config.toml
num_hidden_layers = 24
hidden_size = 128
num_attention_heads = 4
num_key_value_heads = 4
head_dim = 32
intermediate_size = 320
vocab_size = 4096
hidden_act = "swiglu"
norm = "rmsnorm"
norm_place = "pre"
norm_eps = 1e-05
positions = "rope"
rope_theta = 10000.0
rope_fraction = 1.0
qk_norm = false
attn_scale = 0.177
bias = "none"
tie_word_embeddings = false
parallel_block = false
init = "uniform"
init_std_qkv = 0.0442
init_std_o = 0.0442
init_std_up = 0.0442
init_std_down = 0.0
optimizer = "soap_variant"
learning_rate = 0.00702
beta1 = 0.95
beta2 = 0.95
weight_decay = 0.047
lr_head = 0.00593
max_grad_norm = 2.0
warmup_steps = 200
schedule = "wsd"
decay_fraction = 0.874
decay_shape = "pow"
final_lr_fraction = 0.05
batch_tokens = 32768
max_seq_len = 256
doc_mask = false
z_loss = 1e-05
train_tokens = 159000000
max_steps = 4853
dataset = "wikipedia_en"
Each number is 128 + 24 x the weight over its row's rms, rounded and kept within 0 to 255. Layers, rows and columns count from 0. Numbers have three digits each. The size before them is the row's rms in percent of the matrix's.

# o: layer 4 attention output (transposed), 128x128, rms 0.191, rows 124-127, columns 0-63
# v: layer 4 attention value, 128x128, rms 0.202, rows 125-127, columns 0-63
# gate: layer 4 MLP gate, 320x128, rms 0.229, rows 0-28, columns 0-63
# up: layer 4 MLP up, 320x128, rms 0.219, rows 0-28, columns 0-63
# down: layer 4 MLP down (transposed), 320x128, rms 0.202, rows 0-27, columns 0-63
o124 110:104180080153141136123119128107153119129118166124131141155114163144103149156095107115097143174124095129127134072105145160139137105129135125132106149152139134101126121147163179122138157091120146
v125 089:203146146139135133151118126122102104112154128127136098104116173126141129143172133109089148085152146108138122112138102138120099137155118193146164122133110125126153116108136083109093140129151154
o125 093:143100131084127098108121134128125143118128160126073159168118063112142123129122112116163097161090095102120079135123134149133094147169110122162116107160138121129113112128124114129174115116125118
v126 092:146154127112154118172111138118121106145081142119113133115097125133102126086147104107097157135122123134117135159137110125129143160089113104111151148127109096124120138119156158112136186086121154
o126 097:124107128154120116104123123160167144136131184114134147066139183119143105149135149149146103119088131122159147161103144099120140165153140143089119125140107141092132138145106129133098100149151170
v127 082:092125111144138152114118148124144138152126141104184142116104178121136122100121142158101125144106122156078174135161145100146130128105130143142101139122092101133131139173122135146184108122164157
o127 095:126141114085133183101157074133132088139144141119129128136111131116082072162133110139133152121122102116159150125140107109165129122126164174136127122107157084131139156116115120098138167095106100
gate0 130:126152096136126175146139134148159151166081120124135160126077106127126097085188106133164148124172146105097140153090145129159118137131150160134147128139102112133103118117108142151101146163171145
up0 101:194154157117133116096146132093058090114094142159126105120172151147136141119080123112109111103131152129136139154120133143117116129136161103151104106162144147151120089107146164134150146052100140
down0 104:133118069142132155084107107174094129115087142076170122116095111160124170148094110111108113104140159131130142124094106125140123115106088103126123117171113144123100127156119163126148165141124113
gate1 097:137102114141129160159117157140130059125131087137118131086131135106143130175156118104127113130139137144132128129140117133137180116150178134121157151097124098119144177083135143103103128128112092
up1 110:115134171148085137113131130173092102175154123135103101100122116120127117157164106111112087114099132102151095093136130128136144171078121121134090157108128110146124149140160096117135119113112101
down1 104:156069110098124153123169146128143124161119109154095113103103128094147112150146143110153114149112124122153112148134131153112141177162188157142139120111135120125136140151131166150082118119161118
gate2 092:140137113115171114113152100083116137140107124101158109112100131167155133126112115129148067127108105116118125109085094075139119162130137121139156133146145082085104142111093157141103158167159118
up2 087:174133122188128110153129128145150156112159130120188120126126126120119076083115113111162123106130123141145075106126140115145085161122143135099147131176115134123194104153134141114117157172122160
down2 097:116113137101129099121115106142101102096127167110069116113120126152125135131175084146116124188137150135117110130120109155180128148123102135086129118139138134079136106144134158137112152148189142
gate3 106:103087113120151085128129117138104145149118108166136151086127142137171127117129118097105102154093146134114074143125143112116171111137108128154142101139097132121150106145144145124142139156132151
up3 107:117145144162127151141132110112141123126159098092107123170129163138122171103157121089165189104134095134109142108151132142099119144119127119107154135117151125123134138116083151110111125134132136
down3 107:081066126059130146112132109165114139153126130145099087140115052151120143139129102105129115104138132129098157114149143070110124141142089104130140134117139153206093131128139162169103116101145128
gate4 096:137182130123114101133123117163103124112108122089116108142119116107175106108104148132154177141135174106136118134132108143160147146114130120144164153085130136137104110155145152150134139139181109
up4 105:132134155125129133081100109103119104093160114104121139140122129166142136117110168168133134169084158121121144138110072108176186164105089157106081163167128118151139154165138148127130089149123149
down4 096:079127145110135157142142101111148087159112104113110158162127126152120105135132135143090092092153096084116097117115128127125177098134099111091150117114153115099138116066142132104101127128150101
gate5 117:156140076128134143117106107134137095134168145127131164113153106101157126135119088116120117132141120142098133097096109128094097127124166148086132122112150139106089154174123170143104147165154115
up5 112:154125130143152111143112128121143056115139132125142080161170079104113139065141135099144102119118139119129102163090141130098118113146172104118125175160144108118148096119137118164148130141109119
down5 119:131147112094110119146134156133090159107155075154126109122103101112147111114113114122093150155099137114137146096178139126141130135129125105096113137104151115062126142131127093085153141133130127
gate6 108:118120165129113107115125121136132166111120119107117194088152144131102155119164098106092129126138129132113125141087119180098132147093119164138151150128124103118087144088089117139105167149134121
up6 094:139142090140130121137113167075139093143130131126143122122147127147116115141087133090149142092185127140168191123100116128129115171129109130186156115180110142113128127123144130105123120152155119
down6 106:091094120101060108115081089135141114157155161136184139103121159141135111133083117118152122152110132083137120153109110167153091127078155122136119129140134113141120119116134132092174139136177140
gate7 106:145114116132129113118130106161109119038143119114141060107130099149114089133116134144136139159145154160169128122095128130151079091124105117162073116108131110140146126155136099141118141182188165
up7 106:138094127120134114165141113120146081119117139087113113117175148130138120136118123106140137100099140167201142080141130146188163131122119154114091167127151126133146135188130128117139130127145107
down7 098:161137114122126123156167156136146178142087102130092127180150104144143140124108119147125111080098147166143146126130127147146106124153119125134153155114120100134190135164107095144127094114108153
gate8 097:091136130102083143115195133155121147134126148141111111106082102097126098126128115144162155128121126125107163111114126096117119109109169109156125136113093123137120115149097156147111152124144152
up8 099:127153074085153140131143131145151136157142130139101106120091129123114139119160091142133115129113140115113073129129134132125064140137152086134145123134081124128130168109079136108124134161111112
down8 101:122129133102133141144106119081142124086137116160137153149125084132129128121172181122105120128131207131158163162139111168114116157100110135109129125167106117125142151113125118074154150112102116
gate9 094:117144147119144149106110114119140143137118158145159151123089157120118095091107152177135159163194150120170095106129153138110145098105170126113133169141119128130174121101152118109097175146108166
up9 100:143170128093083113120088132156160120169092099127178135120148103136134177131154135088129144110144123137133166107154124128115149142136121104106118123121080141141102132160128153115094095127101151
down9 107:097175097110149188151078142137120143146115164160142161136137102123146190152127133120173139152116118145150145125116092127117101110121149166101151118140130136099125155082141115114102170150097131
gate10 104:117113133103111144129170122138141136106115175162124122087152115164098147188167132101100148108175141125127138126115146122119064124133129109119132119115117140142142172151133155068123148158101142
up10 115:164088136129094102155101091105125142144086127127111176148119166095156130144137123158090099160081116111157108108124098094176165120133133170125152131080133159113078070116112113129096095089107104
down10 103:174165109140114116130081167105108114106110099129115117127148116136094093066119104088156093122101132114111123132136114142176122146101095130123141144112121134109116111137161132109148131098111109
gate11 077:147127162140151155099112080104129139146078127150100144127145128098134131121110115162067153117126156085115124087107144146110132128131151172147153200120111152068119111134121159119141144137110139
up11 088:158133163146119095126112109146171116100098121165113118146175149130089073158115118122139123114176120113127145124137130108166151155143082126115180118118106120136094113108131162149138113147142145
down11 089:105133093088116174135107155113108134122130127125116154065168100140137130114134144176139137143148180132143115160182103129149090171125150152120169074168140135097129151122094119123112104128152131
gate12 085:156142135115154121102126149109122168107151132104167118138113082144153134152143118137128137143113119114162107131127094113157149132113121117149120108156116115108119139100141143104138148155075128
up12 094:162147151173092140110105107126136093148181109140118127119136133128156122105109144126138094111142188102105122072138128174140133132128128125111151117149172116143153102109106099080097092105130122
down12 092:147159117120142177171116126100147162113130115133112173120151132102128114122136119103092164110148129100106110128127175135093149134128114108121142150142127085100133120095111094109178139117052163
gate13 129:117095107137129126130104149080140134130137108162111096144123129155079121113179154103170137110102190174108145103100132147130109133122122153130094153127133157118162082082132130142126145088177154
up13 122:095132082134134097105137092129131173133116115163110111100113117120143143118118101139134107112138115164160109131127114129156144159182125090140150138119112086111132119112166122129136117100129115
down13 100:138192132120164164127129171145194146099141104140117130158119131127133150126121111125108140166113127112148131167134164140132142152110176108138125089108163145130084149100149095162130182150134124
gate14 102:108075156152126116140142108101135153126145149135127136135076100132142155095138094139120134057152171108125201163164137106092104140097124096134108144187132113098149155145110132109109147126125150
up14 100:131122106148141144116121126173086135132108091132127094085127129114148087111087080155106148204106079123140127099089162131166154130133170161135150125128141144151104087123113124140134157127148140
down14 103:124133134110144117130148152121095123138151136132095100100086169142161104150136105127126146144106087121167090120150077138138101115096119117106073109148158060124136115127097079140138129141138091
gate15 088:134140195126149094165141132140112099114123112125119102136122136123087143114108104124140155160189172165130104172122115150143120109128133127105085123179080174148120124145118169146121162127126124
up15 082:110128095117159151131128154114133172131157132154123145111157107110160134103140145110127149133100102115167107157107110109106124137118130136122154164112119130143160128159124166141199113132172117
down15 098:161157090139152114137081110145102122135148079133125143119136126164144121125165132145139096120121138142104156162131121158132132110094160138130132153124128165154116136117171101138179098174147117
gate16 101:132170093141111160175169150127163151091106115101131110125114117134131191136107128128118121137181101140139091147148140157157154095147117119113126119141150156151122104110121164166151111099078142
up16 094:186069129118135139119137167141133108138093138103132111100118098161094094154136129127151117154106162148110133106087110123154158143117120130122146086117119124084132172154116117117125144175162131
down16 100:117136126170125147160166145141110131099116132117104105143129139136099182167108112100113146149147095167110114145137117150159150138106113119133153124145129176131156117132127133133130113125126157
gate17 090:116123093159136151132180118102111100125093140118121113138102124154128098143122126081094099146168145146137141094145121121122077179113102128156137113130135111127177128154160123124160152116094123
up17 093:121136129100105100111077130167162124146147107135156139126127132104095132139174138133153097179149151115117079142068140111140147081149137121121130131122121136184113115151096111104138124118120172
down17 096:090112109070125098134131122146050147168166087142136151087138177118152136149139147131169121159105139116133169153145146156127102146171138111104126130118123120143087146131109099118148134108116096
gate18 113:131133128153138104104122138129081140085145184110149105131110125142101136149109124108147118161100163150084116130143134149121158131122173106073107087164141137127113153124128115120142145142155127
up18 119:113125112110132151115117148156102121138152114067114155106139105156174153143133151123140132120125100118130179158097154113130112138073108162121116108027165105150110123147090116124145123145079105
down18 103:166160120145111143151116113113117128143141147147141150107126139127135116149131126144180139133126115107190092123127149118151138172118123125157161136066136138119129152129114093139129172086155126
gate19 087:149116117134159166123118113102115139112130089085154108149112164117133116156152116093138115124118121147106172149123152122148149138134122147172116096168099121101139143126114136135130078127125122
up19 095:155143144125137178123108127129114163150139133119104122159131119090108143156129112171108092142111141132134138121123128115153102142086143173137141129152123170159109151163069164125106096070137142
down19 096:150109107096080042147143132138105130121143107166137149104112099141124111158113125130134167144151117109101110142166091112098149138155117120132148136116103060157107073102142107173197156097110150
gate20 118:118159115103124127177109134119109134119102137113126050100142117141140061120131126131114145139134164150115120163158090153073118119078101118098062109135095127146106133131105119141131128127118107
up20 115:096069124114138141096153091149114167113144106112090160117174131148124146097113145118169147110107120084119129178164103127153145167107145107154117164094087086090140163152138130108179108150113154
down20 112:118159135124119149140132168149096157117136153117159109121083140102122151127134128127125147117122113121105144106111105084119118069123155109124081090107135107101153121166145122128150134126165136
gate21 117:137124146139140185128160155104159135104135169149180126125138173082127149122144084118133114098139112132126173110137153096093123143137167126121167113119139111144130109141142169111132110158159141
up21 114:108140129094121120157134114116144113105115098104136135136087159088129116152150126126117110129167165141116183165112141088130082144134183124136114116103162135114126155125131177130158123176164182
down21 103:118160119142155144136088141148124100081142132118132121164175133131112111106158109134122090113166108088130134126158124124137159119138129131085119088143121138160123149140078148201117128103145146
gate22 124:149113133133108097121094097079120131105123130118142157136170162128124097120162141169135146148105063118123083123117106153131142086098114163161145115110128079133122113091168153126121118170118088
up22 114:117159140120100118105134116115151150103116118165139127100104143093130123125135117167151126098115101120133134138129133121086115105098109145180111109108123093100087104118170118137152093086114140
down22 108:175128117123134149142184124109164125150111134144127083142151115148128152161150149111127082113120120150106114077124129095113103099115142136128127114107187140088078115124139075102110121131120128
gate23 099:109095142195155117127152115103132113168149127111138129128103134158117108099146117129171099107152136130086156121122077109155121125145120152146119103120137118132162179137094144056114117139150100
up23 102:088082167127084082094151157098134118135115138126132116156140147121126108141095145140179106096097124140134104109171105143152100150112122145139132135123132121172148136145167142122148121111096122
down23 102:150160103115141135136153145099151122143163121129142108101124092082089146110151110078066109179132134138130130128116129139131129135111118114117116113135151148095141149111097097116169094113133157
gate24 102:145144159134082121118134163107139130105158141141155102133109137101145119135119133120144146138139129103121184103151127148120152170144126132171106108148092124149119135132103114164136116148128093
up24 110:129126103156143115120136108119093116111099159147120165160143156154133116124140149151138129137097123135146126126107118136089149087147128148150096141106101145110149135123172118103138122103163138
down24 105:118119138146109108135146140124105112080107140186106137155180150161129156209141150119097074143127148163156134126127117153098117139160137136142118096146113135134136145126120122102119111098130129
gate25 107:128125135166147140184132098128071129111130121146145122131140119119089130153116135135150122093130168139152121145138120115145139117103133171153136117154157069147098103100102127155159119097153124
up25 097:154074170096114128135154151121175127145100162134126147136093111124149201147154137142146103126146098171154109181128174111133138165138125141139118135122118140117147122155156138093151151163151171
down25 100:117123107126133120176142122093104146140156127139158107141172091119096096103148151166080148127111090175135117135157136140112127091098115164126160124141139111143137133074113200129114137110154101
gate26 087:126136135048128116140108154104138110118144111124168134122153103126112076129102132162138128107106139132119094147098132104162099101092122136099117099158138117155139079155106133162140164092155119
up26 081:126149126139133145120123142175117106122142152121138149163102155138128113130149091118131151118177111129171137117136134088090122131136142090206126128082130142109152090148162145072101128119096165
down26 089:132061145160130140135119148128123106127084127158135107148097130169123098109090134176156100104169116158130152120173086076135146184131161110123148115127127110124151153110128134124161184110146146
gate27 095:172165138156118133157117095167109126125169145159129096126117114112143116147114147179105108116145148133161149126142120111154143162123142128099162112105127084125094092158104091130134169128121079
up27 092:126152087119064112159139114120157129122117129154085122135151073155163126179134125183136118142100155103115131151203099098146118104126130151149145131126146140114132154079118107130155110121137129
down27 095:087109120103134143129108157133116129094119124144127134134163116152164191161123138173142104185142133170151156129139146124112129145124120121081142114137089138110132122075133158133118144149115120
gate28 109:124071129136168125161149160127116093095123146167132095138139122126115125115122088099119102108115149099155110099131139106191122115107168162121122141129132124103151126193098136132105157129160127
up28 113:141151116111088138097129120125140143130111095125169164125104123164138114171122134166139144155140092126110164170150129109095111147140137140095142091125085143122129135110162118087155107096066163